config = dict(
    head_dim=64,
    decay_fraction=0.577,
    train_tokens=322600000,
    dataset='wikipedia_en',
)
Each number is 128 + 24 x the weight over the matrix's rms, rounded and kept within 0 to 255. Layers, rows and columns count from 0. Numbers have three digits each.

# q: layer 2 attention query, 320x320, rms 0.0728, rows 309-319, columns 0-63
# k: layer 2 attention key, 320x320, rms 0.0706, rows 309-319, columns 0-63
# v: layer 2 attention value, 320x320, rms 0.0641, rows 256-319, columns 0-63
# o: layer 2 attention output (transposed), 320x320, rms 0.061, rows 256-319, columns 0-63
# up: layer 2 MLP up, 1280x320, rms 0.0792, rows 0-24, columns 0-63
# down: layer 2 MLP down (transposed), 1280x320, rms 0.0731, rows 0-24, columns 0-63
q309:168137134129113147126130145145104130147100123102124114115141135149115072103138094095100138157109099120110130132104117076105107129140108159101144102127160086100154125140132117157144104106123152
k309:117138121159153142136121147096119130119098090144113141107139144124115120105110123151127128104132111128121109139156125154130178095139168132106104170095108173152120123154102131100122176168148105
q310:136164168177123117163155091150161086123108104123127137121132136125103082143122110103108172165107133144150108156140113136133151114122125074140137142138119150096127137078102141096158102140125139
k310:120143136114098125134162118122122142135114119132128125147144137192122128096137127145174120133132107118165143116163140140114103139134149162183126098146126129131108093143147123161137167112149160
q311:163103167142116120147122119142160137125080127131154149151115115142121113125119127100096151094103123117129112130142146159164148139123158119127146126136078110138095135093099122130107115125160127
k311:112130141123098118171141130135118135115059106127174165108145174187117065032114108111129176120149134161136131149119165116134168123167104139132084158144106092119101111120120116148138175115119167
q312:120150106152109175112128127137127137065139124108119131128125108096134107110105107109166121116143117163085106120108140122129132128135151136151116170142157102107134138139146103129098081137115206
k312:156127115102123155126110097112142138130131153168111099114144121145139148144135127148118153130108150138173162134126093150091138110106144112145138120186167156143128105158133123194156141148117086
q313:132137083128143150103136116107087139167130141141101149143102143073142136100118149144156144114125106118135174167122135118119144088110149136110139127122123129127136126141110145139109093156122145
k313:124127170155107152133095149153119129134156135128089121142081129132155082115148120148114123107112152100105138122157096112073100169139104153163144105121134116144134116134165099109138127154163138
q314:128132110114132148093151097140157129123150131100109119116138122147120122135109113161140136145143148109149072119117147181061105129101106084078089190073138142110123132104157116144147117127132146
k314:121161103131100172094130144141095132110176130173103147132110107124153185122122158111103121134126114149126128101145119124169111127074094143175158137150120144166140143146125144147113050134128130
q315:156127154155131134139098137149122131121086109134113146150103128135133095108150128075112152123112138152096133141120144108113165144161125106155109139123107145116113140123149142114143142163122148
k315:163114132150115103167159105143147144125087130135142123128123174166146096142075093132149122111157116131158105122139154137091155109132144101173094117140126123145144112143091116154157169123131120
q316:134160136144123137111178105130122093143123140118147110172139137134131127121127140141131117116134091134111113173134115128158119142114130132120162129145120128101114114121058144157152105141143152
k316:103127109128107131116117168106145121149139102148132148150152110129106112105174141149160138152090124122132167130126155141153108096110107154138116110146159163141124125090179118144108103161105077
q317:129133131114133104096133135131119146149137130105117104130112142084158146153108117128121118129123166128146184135117098100141163118127111118133151128132145129147151126147131097116122156143090094
k317:124108157158103116113134104137104094122184111098078104148134123117106125143107146169138135129159120127116138140127124119093139156138120112113117119115101154121158134104130126134143125156143142
q318:086126120133114075131125136111114125142138169137147120119132138105159156089118147156115135153126159110161122156144124146087136145144105109139125127116159179141116117169144128101143121122099107
k318:131136094132131098110115122128137130143167141122098152119191125101119141172097167138155100133147115149096156111112093128151109141127127133112164085132052137143155155094156147140119101137129134
q319:128123135135087112154098133132156147096120113148123152189115154157131131128137119094100151108123121132091136128138123134144135130128137136131126110134124128101119151127111146105118135145136129
k319:116145118122145107144123132138120120131106096141177126096181144132076120129140115164165168170131131118136153127106139128144175124127111142120119153151106143121126100111115104138147147149096104
v256:143104134161148072204065145104168127095125117166028098169161125144161118147139123186209162175164129180148112145141149162098105136102059127149106090159088157126143129151159162094141113154154124
o256:081125089151099096133148115178139196157102120137156161161147106076103097091145152158108119154102120108118067138157104108172190151136131124168168118129132104059169093099134182155109098184090145
v257:109138162115111125091133145167093095056126164158129086194133144190124141122120115193128098086167139105118192117125095101093125097154122162111129132113145118116124155116136126139133113131157118
o257:105128183159147069096155161066147149076188112150074189038150138078147129117159121100127146144154116161153157098127138142138140135128163111129164149152133124145138120102143128179165129118113163
v258:104096143082106161151161098114076116157138129110091127112113157143153118094166142054083106108179091137113154099149119127165161160121154160100130130133108078154123143076098187106095112136137124
o258:112153150152145143153115126130160192165098116137163171084121129160069111149126169103088170125074108127139143104123124201118104116101183124122053147142117119066098080173154083134122128111105104
v259:080118061164133109141183060151134152090129149107126136158129114144076163128139121127108124132150121120138113120113114137114098104125132106099127181138148107104143146147125177147171159079159153
o259:154100165101106117104180166123114102125128139141169142117161131098147140061121092113094167092120165133167085125094148175164131107128114159161124127107137180141110119167122116120116099145119121
v260:154096116143129113140182056144074071138133144096128132149129141151116130135047099169141100075116136146155085123134093210139150092134176130121182167172104102125116157139119125174090118122157143
o260:123170127104140114124168148086103127122255102150142083131130110169129140160167146121135135123093076121106153113135150139112104135068126137140089111121161104118146131130109097104138064157086118
v261:083061045125147141149159147148174143150124116128137115146187178137123134124098116111085140105153126134119125081105131143144107069152073148153061112119108140167173153116137087095117160109102137
o261:104161151135129086137154159144106138166083145149108095063104110156151161090131151165118126137152112131097104148081129133135188108126155152174161110112161130098096081156109117172217122080101100
v262:083103103111115145164137140174165143048123126084122140173144121131138052118127128107107117138182126075130180114125138120105120138135122127119100138066122185154153161124135152108185130139142177
o262:083124154160110097071137158093130117140112134101201131090128094113103142122129067143142123162107169119147069178121169176135176085114163042134086100116136123188143129126159160143136176081124144
v263:116160114090132128139121158104085108174127153144146132107158161188155107140106159143158116134117159165120116168170111125144123114100080178106151148171112121162097107093119097139108090144084093
o263:125144091127101136186131168164103162161032096172131104160083086129091093101121160117104132139163091074107136135107117123102141156139153168157086085171117073038170101113092146129159108048133120
v264:070109139122138134148194114131102136080128169087097126096127136112100102145114146180167102122135159125143140128127141126095085117147124161123131140144131126121124111118105173083164169136139184
o264:110076133158086154193156145113115143169084135145135163157140116069123155122113117150093115149158133112173096167087143157165181098117137110130110124078126155116177098126211149093099114115107129
v265:151124097104139137125101132095172123144117113092129158143146089143179166131116146138125121167145116115113099204138077191145149107115125101121153109135087133101137125140134062064153169136152095
o265:115120148112179093130107176127100102103000110129132117124093136160167155113157032131124141102120146107118102120125148110128135131142052094123156089092137099179059130107106134164104138148156138
v266:116128202144126107039209138119089179144127103130158183124136125149157117169106131128101106123131104124124158081119071125088094117152116124136138139089141172115111156101109066130142172141110134
o266:152168144114127129106112140074079060045155132136102118118121160091134123152107153091117177100176126152124140113048115131090118166135162199113135159126129120134084134112044123151170149138086129
v267:095097076093141135111127156088102149095116093141165116142173154125122067125097105142137088138204143130162159083142142113092128132152028190096151122109140076170118125082164146163125058181111133
o267:083112130152132106125159128144130165157027118165112169107165110137077159136141184100142161144172082101097097091119111080103155114159124142149119132141126145084106107102171115157146140105111115
v268:151160101075144121126136098147120101150136093135105118107108111168082136145110118118146126097073115151183099113133170162118143111099123164150104114166165188149137169111076080058132120151122135
o268:121113129129150089140133081142117106131255150099141107136085142172133138156117109146106067145100136153129109128149111138116114117114122151144139075099117127107162110145164141116120083114121095
v269:096142118025124159121132081197177157164125129120106043125118153148147171125145131162101158152129138138132171113139105153120097134111144111120118076141122109144132144111147119132196084135120145
o269:159131132176131063139153133111118190081113167116096195126096107103148104125153093105092102112126082147098061165114114142122138160131123163144161175135096132078162106114160176138172155114136164
v270:094125144226127124119122096117147162121141207133103122129143125168142132124119138178145126138155107143107098091133126092133139116135169121091147154097096138114130106110160138090146114122147122
o270:107158118131053113131123112120157116147032163067181165112156126137129096101130137111128170141140186111136125125105137156119114142101185134161137101150169121090141147164100146127112087096135147
v271:145112156229112086103090185115151089123127126096113175116145118140144111122149108087187158122097093134114122124109102090145128173166060136166182115131121184075130141154154120129157161156125088
o271:122115090111069110118088134134111112132099125107172106133179137113145080144123145129062201154158099140169078147130126164145110184127121077110142127137163108167131120087074145163092101151129166
v272:132172179127122163126075050148125177133134147122085112121117151144108146146182111124117134122122127135116124118123181131086167112148117109124073153101135162153160103108126119143073168095134114
o272:169144142110134147096123112154112088120198120083113163130118152064091121104100152149129111159122187129170198153096122158155124087133125154157093109094108153121157143158068103103160150128155166
v273:041120109131141138138155088076132098111131119141165063156117131124191128119099116133090092094157123105122156157136032159138125111090191125141110147161095140121141172150115124191101077096166118
o273:130130146118157114110132145126139136094145108171151146119157137158153136146129181175079162122102116131124182076186128182124079119114144140155182143142109152123110079119159146163108077136120084
v274:146046095095126170144145163137143076158141162115113133151147112131108169100079160107098140087169073125102137082101173065141109094198077174123124093140120088143109161121155231088090203151128125
o274:122162135102106156146144155127137132163196117150119131073167100182108170096128161168141164110146138061081159137109104099161129120144125172148157113175098153051125105183109106147102131075133125
v275:164068061145150136131152109153139088163130079116124066142128152115099198140092100175114140055102106159131090108133173172153130062091177115152123109172108147123118157141106099124096122132125125
o275:163149124103147109163128126167119166145161147107140140167081128188137097130123124135126142105109103137164129137172128169165114147104131164126161066140098105133130123153073157124088053157138115
v276:116149149142132098104138108169057148138136093071145150156160124159179121131141154177141134136124149104127123180131130140112102125140143169116187135086073082123129145145118153124186139115137147
o276:114136107150136127106186168157092117121102088139120113135090092078127155055117065077131114167133080109089141120064152123073179106140112138148125084139123037166144195116081113136129133096112117
v277:169144155114110127085085123134141134151128166207080136133107103145098185144144129118129119133157157144119120149111093156128130080088157123150130172119128087125131097167088106113116171096150104
o277:174139119145153160161129098145107112114195118086102146159114164126139161110146135155139130087097143119112203123141132135147128126168140165193154130116120113095131153132119110097096099147169145
v278:135110140104110144126121075069117057172127129126122059121138138111082127127122121151124109065174123151151106096128131155155140110102152077128149134154117138133131145146111113063094133102127140
o278:124157145099126126172129116138146168063238117120097184203113146137117145154138136146121118107091093162128148136141144133170102116097154156148108110134113145093143169154111113111093097170158124
v279:127182122085146117040136152195157126141120172209149153100126136101206163133127127119161123135113163089153140150135086182104137158139184175116056143180058130127091123117118108126121128125123116
o279:196090136198093153164146113138102141130134142174130124190097087108098185113143131140130143080140056103053122084120099119107146095105107130160167144133071098133197113107123117204102148102195172
v280:168196103066146138122087098107135145119125046216190108176126108123146128136174136144112141132114170119074142230104134158099105162126155123151085094143143133129120114156140127161112100080131172
o280:082127113132113139090095083167157137115255106168084137141117100134140158106159141124161104128162148179071129137136091105112156145077146147132103124113111124089085125126157164144138113117123134
v281:172085138150127147124173210128073042167130107027166153165120148135114158111023093151151097118086101142145098091140144124129157086112122146136147081079148135148132128145088099158146156179116152
o281:097146144140110083120103157106185171154129145150112075085106164130118128167084164135117138133153119119148139126071132145107170195116136158132101120154170133142076076106165131153118052098103134
v282:122161083111099129129096188150130077106135076108110054176136169160112164097086116182110147158169131095114176124118124111110132095157095134116095091119128147113125128113108093124153078147115110
o282:114137122167102112103090148116138169103060137154156154064120121216169107130153140113133117136144159127123105140096129155125109178106187058158109133096137124133140084114146100121188105090138155
v283:081082125101116138195057082130145180124127116106103127116110176084138118140175131178127156150102138119156111153130143109159172128139116118149096144154076121173163164100163099138148138099110109
o283:159125142121131121132117194184092101148115110095154146123173127137082102133130154122132097150107132111150136104122149171158076105116108070133114042128173154146135133147099134133191163154137097
v284:103160089129128148138155187096104089154129113097102106155104134104091172136136119104136160125150057121089105185102121150129133178166103072177052109127137193131177137167120120105090097142165134
o284:107129093122129161135098174144137152167132151131153157079137103136083121125102127154111096126135156177175117140138103104153201175096110163134131103079098170143078133202113118163173108140111108
v285:098153071144147121130156149159132149136123152106078160132184103149129146111128130131135166155221135108163150057107075168091090128155106128146067145101162134125105116103148119085123119083116153
o285:150149145194072118143157140111103103147039168159147131141100151176100133117131192126121094121189120127120134100091108125149181147132155174146085127164105132094106107168138103124118130111106076
v286:125116152115108149087126118147147184147122130100160159105125131184164138140150147167154115178136144095114092165111141169121114114148145175110124124137116145091140180125133127104186152148109136
o286:160097098165105105119085131158097083143101163104126099091172052166140107126145063177158110080109100111094114153077107107121151130135117098160164053105158136138181144107105139152174147098099117
v287:152063150048134101199087115103163102133119104111107162117076137142129150130146091145156136120143151141150093221154152153151113079126176099099065131108152105092141094115134109121192109177073124
o287:129136141089165078151100143142183176151122116138097072159123137078102066135139159154120075106115110076133102146117102104136101128141075108130125138152133081228143129107152167109190139157119108
v288:145104148087122132124154092166159156181135157130171078099062134184118180114107111185082118097099132132142140138115107168042087109068179102135156115188152106137137135119113106146124165153085127
o288:125120147124191128084156165078084133133244154115117155132119155157165156136132117159119137121119149182120168136124087119186133140130115118151180124126131153100166091134180176111177152118120080
v289:170154152134124172160156045163153182093113112113115130096175086062129141130120141143094124154100114134156150093122064089096108123128139097110182081161109109161130147128164160198167088106127127
o289:133077130169061122097143097142085064111118121145168134110123090141101147134119088105155104126102164127073075137119157066156108094153130134144111159089139207087153133166190115123111194144112168
v290:135084135166105089163084140094144133097127146080137078151119122116082067098190147182177148183158148154139142129131186144114126177151067115108150120146184165118161131110153118146136142133110183
o290:083131079137060137089108146168142150144025162109118182141155117095173068139144164113119076141146132125136105134135133110143116136157151100120087107150159138068152143091134152124114165142083077
v291:120128111132120148102137110094151149121139174142161077116101118106078150111096106086121117132132109111124126085104139151131138122132174113122068126164090154109135127175138130158157143091172130
o291:151119143119126155167152121154101107129072141119135190152189151108135164129115143146103153093106145141171125118151141209180140131103121111156152180101088162189106103132175130115106121182182125
v292:115138120131120137166127157139131159178117121214074195073139131165149147119113130153060130203178165129111132099144095093137110135099108132133127083096168133127109117086075150132170135130100118
o292:156112157172180086166173113123090147116145121155143118152097159101059125116147122172098144178175166109154138127106131115130132126192175121137109116136192106107150072110130095139121143099113160
v293:103153120118128140147134103107174173120140190122112166083138160112118162122084141087108113132175122112120092105122136148151102142131160095121082115132112098133144114116116180143057077129139153
o293:136115135167102115185149116118169125150131151141160132184108124166092092183092160136046078131079088104167095150131158124119130058117094073123111134118144163090115136150173107171162135107094164
v294:157131113102134114159123174104151149099117089116125078143125125128101121119039126134169126138104142121148106104126103115096136129148101179143157063175128107126132131113147155175172108177140138
o294:125130102137094154149164123119167121124083118164120147063159059141110107125123108121188112121139107082123134141105114045158153156132114119137200136066132106120160057110195146122112102119117130
v295:094148199131119120132101136120162194089136130156129154152107118144129114113138142112092118114144118119106139146140043081107111139121131110117137163127191102121163124116152161170136119156140183
o295:092137101148116116114131099092147139133205107191136123099121123092141111128129165127122148133136166130120136122099124125133122130153161081107104145106141146135116123103168145110170160115082111
v296:127143129162130089174208124118050142080140149078136194085125130141172117124109128110183117112129136133140075082129203135160140203117083102146147129104100133145132131121132178091107128149131166
o296:162124118070100139170155186112130108127111119130152096185142150117105091161110123118095174121117069129183136117145163144091121116091097129105057077137129131137125132171060096153121103159081106
v297:154150117120128098142134169121100132160115077136166112189080122132093052096136139143095112098090135099101121145108105141145124080125108117143151173110104174108180127134165126130172148145110143
o297:138124109088123151180136148188115146169049130111151120057118094096109159096146070155153108092187107152124138140089127122108171132194105113167146070145146123150085161121117178073096103155120096
v298:073128128122136132123106105150188152154132153121154144112087117172131135138138147091103084164115161143151108168116071194157122143112163122118069163194112152111152119145116048096159116117120176
o298:142103151095114087146097124110101059120255148106126069137110159136142107195101159146070127077079093137091102133116106121114145125125121097154127081143162157173144128137123158148163141139108083
v299:121090150117127100124110176146104145160128126144129213094110095129129069119155143110143119162137145132139128112120138112092124150128110128141168165108122111129140066096116147162159124128085117
o299:105129123116099205098092130089121066116055146112154033141111127141150155155160175126124196140127149121116150141121147134093125144127126090135115132142144110160121133095157125115099158115131090
v300:125170126084123083102103094172075190094130116165151089115119141183150132121165119177154101149111142133125151209107157128095129087097130180126114132135131132089121113096152176134141044136131097
o300:138090122140180136144110126080161130156062139125137146087117121113166117131129150092109118141151171168138056133167114155104148166102137137130161138119086122185121132069151157168154107139140104
v301:151118105163123152142145092130094097112120165162090086098085120150064175127183138179129123135141180129116113158093178145159124108155148120104033131151151145107115146105157073094083127123076161
o301:136106096114082109176122133143095102181150114097083170126121162149134127122153177116133065129134138156133142167112115145137131092130118151156101098142165158093130094138092132136153135141105094
v302:098165092131133147132175089132148130090135101119140113109112117104105136154178148051101144113119124122096110118105197114096086120150143125155085132126175203129132105093131146070115087128074134
o302:119105149119108173094091141162138102164186160116122106118121098139183097123103120147082095127116172125147066166128157128125157091123126157156106160079082165173149128136138119159160155126153116
v303:172107130130121075128071115102100190176128131119105136125090107199172133119148136135104131143146121127168079175121080175125112149088134079105184116132103115088158146113122116172120109162166107
o303:170071132116113118124100132149114106121114095107164079155096105120091108164151102135060112084109098184165076149192097070134126173122105111132171097130128096145125127108125157131120123151101099
v304:119139106070103149091171153124102138168129092084227106130139172130158135092109118070094119117163124089119117105147096183125152164144105130098179110124171130105119107113109154121105122108147164
o304:131168114148194139129198149095110164147009105170093117076124103147094104092120143106121162136140109129157162115106133088116110108127167151096056128108097076104103089153119069127181134120112121
v305:142154118196127119102172208115133096081142164122171138159122148159140105111128128034172089060161137138108187100126149091163102194171132159133111119137138120134072129133154111151144126176118133
o305:138109135133092126100167160185141123101066139148096131121132113129161111143102096065103190169128100102150146097140149178113136149060115055134081125118096099177177123114090111171068146066155117
v306:169137114132122117149133100197231121127125144173138119102137148127137156125129134179124134119077198129135125152135134074088133069121097120141070074128158108156125114088121105122086098112094139
o306:149115127141134166135110070105132125107102163117124118087119154150181101137144162128162090153133138152123100135138132108112096086150126130106171130103125115098180054070167141170153091161185095
v307:090055046171128129186145107106128137114134062145089058148121135081099171137121113165100132137159078167136143039142164086126129091159163109121121133140088141119153159116137096120146097151114148
o307:160105128124096102128139150189116155143044119135164157171132176158156111118089136101088182131099186088184087122120137174174086101121131110142120078111133131165105127174105116149122118154098102
v308:084056130152135127151154149131115118135120094164116119146118148143100141113136110110039111156143144143121152077152050134130123108159135129113117153170106087111151133151117167170129079110151145
o308:146092148097115111097149146119099111138214098178135098106122141096118140111127148120078132155112162091110111113085141153122126103175139095152159148149144138139104147140155087140188153131072120
v309:194150119179126069107141088189128131121125066102132071125115148106190061148177149125159123132076147117121132111125126142108141168065122140148141068129115120116125159159161130181107148113109103
o309:127115139120126168148106097153078117114082113057170163154160162156132077154147085137206128111145026198095118093167107147112093119143126150096172118135126085123139158075117138148083129171168083
v310:130192152099124114118126114102123090084120132108148108131159123075144122156146115092151152069093100117111115160137072134126106111124089138091171127103171161114116122113124135129112112077219067
o310:120129174126152166116126129062143119115029144120127124062145109104095103088118093108139103153146127131134108103145142113149104109113138136087201204087057074136178125156138115159149143073156215
v311:131133101135118137160107086197201152115121101142119114129091143095172157130154123123067137146073157166118121106114102110156172093088157100107128110132148111113170136147170112142153114128131154
o311:164077167098115091144082107144151122165012125100147121113119167079148071126126125141121147087156132149126098144161095129142094119170110123111152132110112139167101143105131160137113128173167095
v312:125204156106136126062176155159145118081112091115144107116108117145145101151187130131146130149124187100100132195134093214179116121152159153135108149081165151099103099125103118137119084085119156
o312:137109140186139128149107072128129124146040157114109105116077094065157141125158116137152091085139110154125105112143149160046198114147107159139159167112088058145136154076155116128133141107135102
v313:112137150075143139123132110148150108121118115101096193072114097100081153131133114118131150127093094123138086085122207149093093114138152065127112123140148190159125105128117126090177124160134110
o313:123123156101113160171134095149117106130120162118108103166124097122123176159125136150076098116134139166163062148138123139209142113105110170154129162103094189153144114082177140139122137141158145
v314:131094111155150173145148069109175097127141101148151091094089134076086123112151105108120113145067107149132128063145187102146124145125111137167146147183155162166104130130121108167088101119081120
o314:129095118126087148146096106179127132104157170087129143195133127171169139174109175139121168124096157126141117160165131154131088131117144144116112125112136193096132094166151133138087097159131140
v315:133094101169150137153112175086079136118145083149126099128120106174127110102044117109119111087183117140114118098136170143123119137146104104138152129128105138125107112112088192147152128142140127
o315:124186110120113123135159133152142147139155104146126143107125150120103147179132222120122165146098143165143174124124147092118131173098194175157099108206149116103123060139152118102125060111062134
v316:131151140151141126153144200102144158074129187177072122171130086135146144124149115076098124144230124146107158084114099107150133167146081111141065137125119105137097099160171081129112169129150135
o316:130116124134129115090121110152134163120139132144099197120115166093160149136123156091121178153133162124130147104122140126113137116102132078120094133125151130085067133117074137149094166118091163
v317:155138046091141116115161126106086156130131176127120169100126141151147161121078137166151124126167096124140144103120149124087079159098083115138118080110173117128123133105133158125095109148094111
o317:178111154152127133164119144114111111146038149091144173151138114148088134137166069142153126108178089122160122129126121096168149194080150188181137158153142156048122100126118172120112124097160146
v318:143210075154125140129130130123063121110118111113129077079134117181158146132182134106173107127135120166145139091154172104158113220126066094170093119127178146109119115127070111162106077092122098
o318:156138147115196151136084094095131145106095162085125145161099172084163077139149112094092111174090110143173172124145161114081076133125124159048104108121113099065044116112132136129117135116134130
v319:145174156152135140102162154170089122069127142174095103137094136149098187128099110090128135122099113148169125115111181119118142127142157152120095139154082159124132145117169157196126113135128114
o319:135079144128128120107165144118119121155255117139131168112160122089090132137111176124119149128147131130141120106118111183139082133098111159139143136140103159124124104119117136130139132125140118
up0:149156108125124139133169171165162132144122181114149124114092131086142132128156124135134088131121110105177141114119139158126134139119138143139140125128101100113130102154132139110171149162148138
down0:111120137102162125107098111116176121103148085102142106135123119125134128140103136128095165132140138113091078153161120099089117128134128127105138095134121140159072142156160121099137136129136137
up1:187135125148132135100105092100150109076097131159174123103165161158161102145133144152133117132090160143129128136136105083126103129112139109130128126112113128119149137121144128132140122155137122
down1:192141107108113106149137155168087150111222132130151125132144098114131182168143136139101117097127070153123121129130158143127146164142109151177150101151127109149121132130132101093098125093102115
up2:127096126123090134124186181089131119174093131129151119153140168087103125109135138135160153134129105142128077147113080109108167109139141138133147137117148117146150096136115156160134127136135122
down2:108144116105122138110158170089120143208115131138101135130139106134142077074134134128128133159149134125169165119131128099118121100129096138151138127161105172141112116196115178119115063157099065
up3:115172141125121140073144092120120141069098122132134058131107186150124152129117151130124168114136110145135088104142177108139147137132125130114087126087131165109109109146132127142123111151177167
down3:121142103114134108143143132095145126098112141123105087158123122123184133141104102161121095154128096101090175113137160138147141115138117125117116176091151118155130172156132148097094111151176130
up4:116142181147092097118112137135168165076075136105118115101174124112125128129129110113165117148101091112157126166127175173155125156148162136104121138159093142144088126106104127102158120140118119
down4:099143139141122103132160129127154143118102138133177126119134167158119099074124119117129131119122129142128142145112166106132165089125144119127091117125108145138110129110142122114110104122133087
up5:101151132125124073103122156148165118160121113095132140087191173111173122141121147116099150116112149097113083104135121126123144138132101105122097104138143100132128121086132141125155114164125147
down5:139144136104141119106125156144139131160197146107105135086151151123127106153119171134114107102115173093135104125132152146106077142106099131165117128128129129121148128137074114133086156144109082
up6:138187186115096139126121141131144188149117093118127118154119175131140084086101140092113151095134103150139095118174096175144112102137121158130125167130134150088167159161114107134097101155092151
down6:129082131110141144105112138154148161115034158168170122108073133069120151169105092097111149111139120136156158126090079137179107158149123129113152143143134077145118163159149136122127158103142093
up7:107097138116104119117095139118123135102108089088146101126161109147136113112155138133139198131085156132118080111159141135180122106155095102166130131116110135087129149148142154146164118131104176
down7:142196141126159148162094143110085116088093090103124104124146070129107137109147147162139120130139167127129151139140094108099129106141121077128098170098108088118151116142106161122177113127113161
up8:122102142163103121094125191152104157132125139116126066141126159132077104127102129096109128127114099117151086091134088134118150110075155128128111114141166149120136154150142111150127148134118126
down8:163101146132129102103147113136139112127113119139096115113121138100103122136133099143077101139135125112129169099154111114145110074098158129128159120145139098120129129103103095132115170113150114
up9:131105142107122109110150120161077158134111074160169107141174125091144100116174142114105142141136112094103080148096105142112141102118125146172136137102100122130116141102113144162099158106116123
down9:098107136154136065117145103108164134112070116115132066115132140124071175146072122144120123111160124114134101179144125081161145158157145099111141131138116123167111143094147157132132087113154123
up10:117136168089130115111132120114141120129087097161121150138130109124101099138143156119119128126151139122145124118139091106105155146101111131137127120113176128152138124154106089138111127146116124
down10:116142104102178100127133094120112135141126143133132140145115126104151124087128135153146147102118161150137127139103111138132151119091144101125136146146157113141109124125098126149143121082125119
up11:107135136106147087164158108159127129155097142107074149149116183141125155145115172134126162167092102130126132103211151104096135097148098157098124135159127121128109135119201150101132135172156147
down11:139134143145093165142120110129132128123162146102084164120106081138130118156101127045159153141108090093115162127123142147182132117142139120109129126129083107144146076119116148099106084160116111
up12:113102098184070094094128078095116137156105140135170116112132169115148152089131145134122177110117135129150086106169108122127133135083121139163152180144127133114111140066157110080142100141126151
down12:137133115176119147128135114133110084108179146128102123111113152129160096139100154147098176081133146084168167125173140115159128113109098127161102157129149133155126111093126129118151129117148132
up13:138145130180105123126146120099126127163108152143153117163152155140098115125118099116121131123140128124180130125146152122088135157128142102123081146130126116151141100096107115100127128137106128
down13:137122145142104136139121089134124120141090112116195151119116169126142099111121125105107124140115116148116120148142093134126146131097136108102117157083117148111142101181141120096123129144105143
up14:173151137149105127113118126125132130114102185179158104185115131123115085101113117111103164093135089124165079144131088126147179142146116176160136118105121133090114161147105155131118178116105147
down14:105168150184164132182159123111134130116165163114121121169105125128075116122147125106137125133108147144163134138145117090106142081118160162135083135126120062126126102095142114132143144120100091
up15:148139150133117141156124146135121134148104131118105111129142125085104106107113160120153138118103097119139148116150138119138087113146111143140160137118126187088144067139168128164106176120126114
down15:156107075092168135123099143145079145152202162125124127125125152120142094116129136129120147101162072151136156128135162151070132157122137135112165106135152116172111152125156085106145097201169124
up16:109113108125112101117104165136167138125099203143129120163120138131141084145161159126155122132119158102138109146133149116146148128091164144133114148117140142078151128135152129135131149110115143
down16:143114131110144124132102095111163098094099104122157117135124093136105136121121161179106121125095109122115115142100198165157155122132164118138118147122122153136136081135140138175131128103101111
up17:155194154137107129140124130112101132077103137110125120144157156145097115155130153143130120126120134106104101126115138127152151181159140108146141116145121143137093089109098153111102148141115147
down17:179168121149141097133145097113112127137206146119081119187128164142161109173174160143141111111102110127066140092078128129102090148108168095135143141132108090163147153159140128146174101108154154
up18:128118161162129108134128115144122139167085086138161133125134106089098106130121127149142113150135133110131149148112063128137153159103129125113146114164099080070170115114111178129150140106100145
down18:136121136127136125131100114123165172107136125141119110149112185089123136099147099159149135112123150147117104056113104137138134091141140084110138151123155091118118112133137103153115115095085102
up19:137137123135129124105137106099114166123109171134077123130162145106144122132130108135157119104089134082102066114164154162108139139125136139143087145145146085107144161121132122178127142112135125
down19:152128112144141135132111155151077133140133137170124135120113125118131139091112127104137153131165131077131118079156098137066115161094114138178114081156135118106109098100110095137095118151102114
up20:147145110109105146123081147134132163176110123129136158140150144161114139119132159145144116130137109168146137116163134062106102132154129153129143166130105107106130102130130134137121100088157172
down20:174143112076116151099118136143112091145121104121127114160147116164135101107140130125160113096143130126126171109137151131130099112111159133134139134158119098108153123154101106173117104093112160
up21:117147129120112126144123098117152150104106112140151151095077126130133154110155120119140097115095089122132151097114115083155135188118122089147117130172131117130105127119144110152147106118134107
down21:096137117099164134141162123108119141127135114101148172142110086119102146118155110127114105106126120117139158125156134087147113120115119111131142133135111085134138133150164123143156121129171106
up22:170140096115107123127083134094127126160126176112076174063130163155088138156114141170115132135139126129142159127163145089101108126127128130149134138146120117112102179124150117094117113134127118
down22:148163115148147123145119157140101101112245143079144071143126087135105125138126097136120144090142065130110150141144134124098141143124159151137179109149126100114145128159124138125195153150100135
up23:099123135160112060101102121057152103157091192098084140113098104141087146142105157119163186140112158148112077142180086083114132116140143154151114143138114127127143167134127189151113131143189176
down23:182124092102146121121190111146120144150124147128106107120099094099092144133160119098128163124106104075149118140127156175152146087141141133110106097119114113103194124156153112097148146171107114
up24:124117113154122141121144145105111168105096122101147135116144120132125104126129099128103200079152079139105130110102115145164149138129137126156116121154119097098182140098085128111154150114112158
down24:123196132143151099151123091128144150161189139102135083095137205148134104144118105130128099168130125110079124084146151134142115164130148110134119117117125132119118150148128154133116148157104139